config.toml
n_layer = 14
d_model = 96
n_head = 3
n_kv_head = 3
head_dim = 32
d_mlp = 192
vocab_size = 8192
activation = "swiglu"
norm = "rmsnorm"
norm_place = "pre"
norm_eps = 1e-05
positions = "rope"
rope_base = 10000.0
rope_fraction = 1.0
qk_norm = false
attn_scale = 0.177
bias = "none"
tie_embeddings = false
parallel_block = false
init = "normal"
init_std_qkv = 0.051
init_std_o = 0.00962
init_std_up = 0.051
init_std_down = 0.00962
init_out_by_depth = true
optimizer = "adamw"
lr = 0.00252
beta1 = 0.95
beta2 = 0.95
weight_decay = 0.13
lr_head = 0.00759
grad_clip = 1.0
warmup_steps = 447
schedule = "wsd"
decay_fraction = 0.675
decay_shape = "sqrt"
final_lr_fraction = 0.05
batch_tokens = [8192, 16384, 24576]
seq_len = 1024
doc_mask = false
train_tokens = 155000000
steps = 10111
dataset = "wikipedia_en"
Each number is 500 + 25 x the weight over its row's rms, rounded and kept within 0 to 999. Layers, rows and columns count from 0. Numbers have three digits each. The size before them is the row's rms in percent of the matrix's.

# up: layer 5 MLP up, 192x96, rms 0.0927, rows 180-191, columns 48-95
# down: layer 5 MLP down (transposed), 192x96, rms 0.091, rows 180-191, columns 48-95
# gate: layer 5 MLP gate, 192x96, rms 0.0987, rows 181-191, columns 48-95
up180 110:470536524504470456483494485506516494467478491476524501473524551498500491468502521482489543429486460529521511484500497503510478481489510505528515
down180 115:514462478519465495511490515516446533510528446489511492512539495476489473499500490481498570491520519500509520477518483521498530457464514498524472
gate181 129:517516524491490484469525518538478503485473478483523533520513525474538438466490532504522496524524549531477498501515488484467473458476538531526466
up181 111:459513507513479472498523497504516446504521551504496508474462496517525495448494527552480487531543486502514517508518507546497512493474502537485525
down181 108:499502516516529484494564482466490479514560493502476508511537563497493500490472475490487489535484530546486497539531480496508506528472530502496511
gate182 083:502543511511513520455540483493503510496461473511494533498453486488530483502517467560479516521488545515499468504537477500507489502499480494493533
up182 083:482491522485462509505488546518521452443523521504507496513483498504535475475466535542500514505535475478506553519496477545471469498485505493489490
down182 081:493496482500544491502520462498485509498486525517525477462508531478495498474486535501522521501505555455492452529487443448455512520476496492486449
gate183 099:506509531498475502486475513558446509507489447478500521475522506512471457522526485508515515472499523493478496455452484484536475500510531528549494
up183 104:468529543476520523511518471497501494465516519527483488469483500507541515534481498481497485507496538521488477511503503479470569506493468477501523
down183 104:496445469481493478495473537540468512505457448500489488504484516504461505492486511524485517463488485456483481527491489531552481477511550514512491
gate184 102:552427515493515466486491452483453461542481488521536491504501523474479450502494459486493512499513515479498504508526484502477485499527547506516520
up184 096:534460490490486496443508462518437462515487476514532466487530531487488472486531487453500475480491512519477568496484498501490477507479553514497541
down184 093:455495502486472500499508502499514553525498513516463463486518485561496533498500490504501504522514483488517489469463507467492489533465486514507501
gate185 104:484489514484485456457480507527476530512501506500492520492525515453522504544508536523506495481513521480430473561480477476521549487524489502445508
up185 102:458467530531492464528509471498488513492516522487567504505488502519512488524475467455504528504510455512527546452509516470523503485515518508505507
down185 100:483452531502486469496482476539484550532510493502523514515477509465510520545476507509506505498502508466459498497444501502516497475535470477505532
gate186 083:502511510509496435521488508517530473495497478450518512494505481508496499477497518478505472484507487504515516511503541478492521542479470514504501
up186 087:513528552525515411504524537501510492471526480475507514475483487504506469461501494488506458450459506489530509539524510495475530491474506550544457
down186 095:492510471516506527516453507509518500503487533497472474513524522478504523505497504479507521521494482509459487507466499517534519589503483447472523
gate187 103:539482474534506466517507508518488522500487467522530508523524469490467497498518487478473492485526513517466518509503545521507516516475490523536422
up187 099:494522497483471509483532487500478502478519534492454449467467535551462490476504577509464489534542484517528522512481520508495458509503461509465510
down187 098:480520475471520544482464459515515519515461506524526505524483505500537490495524450486482504466499513506468493504504476485536552484465577485490534
gate188 103:493467511516460482484524527503552523476488521502514507502504487509529475458511542509528467556489510508457501509485470477480503475485517498495480
up188 095:475496488505474505498556555495557502509477544510490475477478462498513515467511533513532488576484500489441523488515462526506478547490493513498512
down188 106:485544479499515509504514521491474480481480504488478437447506525514465537495497506500497517476479484495534524484500492538545477560546513496522498
gate189 120:517490520575484515481553527500506497501488505452455526517504492480513534484500441506496494516527547484461497472527526495501507453505531533456477
up189 110:455456481531497488537475503494458543516487469511536500526526498493497494550499496510499484477539475507513497493508512529520511477513499565478525
down189 109:469501519518496497477514497481503473511465438512519539557523472552548466507518498474499524504518501524523447496513494496512491440480488506496500
gate190 091:481492514490486497527504474516491513481530511454463518486501410489541505495515455528495534502467475484514490507480495464483509502481472473525492
up190 092:465550496508486502474487523500498447516507524501528483483506521540429487482554512513478496492481456526491531484514494463532484497532498482479536
down190 094:493524496560492467518485526506528499532486512515502460487484525511455527488477526464527473491520492524515506455488485499513492470518507488520506
gate191 136:497473504502498485537500484488501499490531491498487488498505488462498538519512455440485504488494527486493516526497465445518528441513481522467495
up191 127:478459495497495487539531552517443514506533537512502523506496546539512502503497503510459525476476490518557514505478507441513503509424485507488501
down191 130:475482468453459526519532535518426459509501518506480524486495505517543490502505520477492504484439506490524524488485487478538508496438461493487492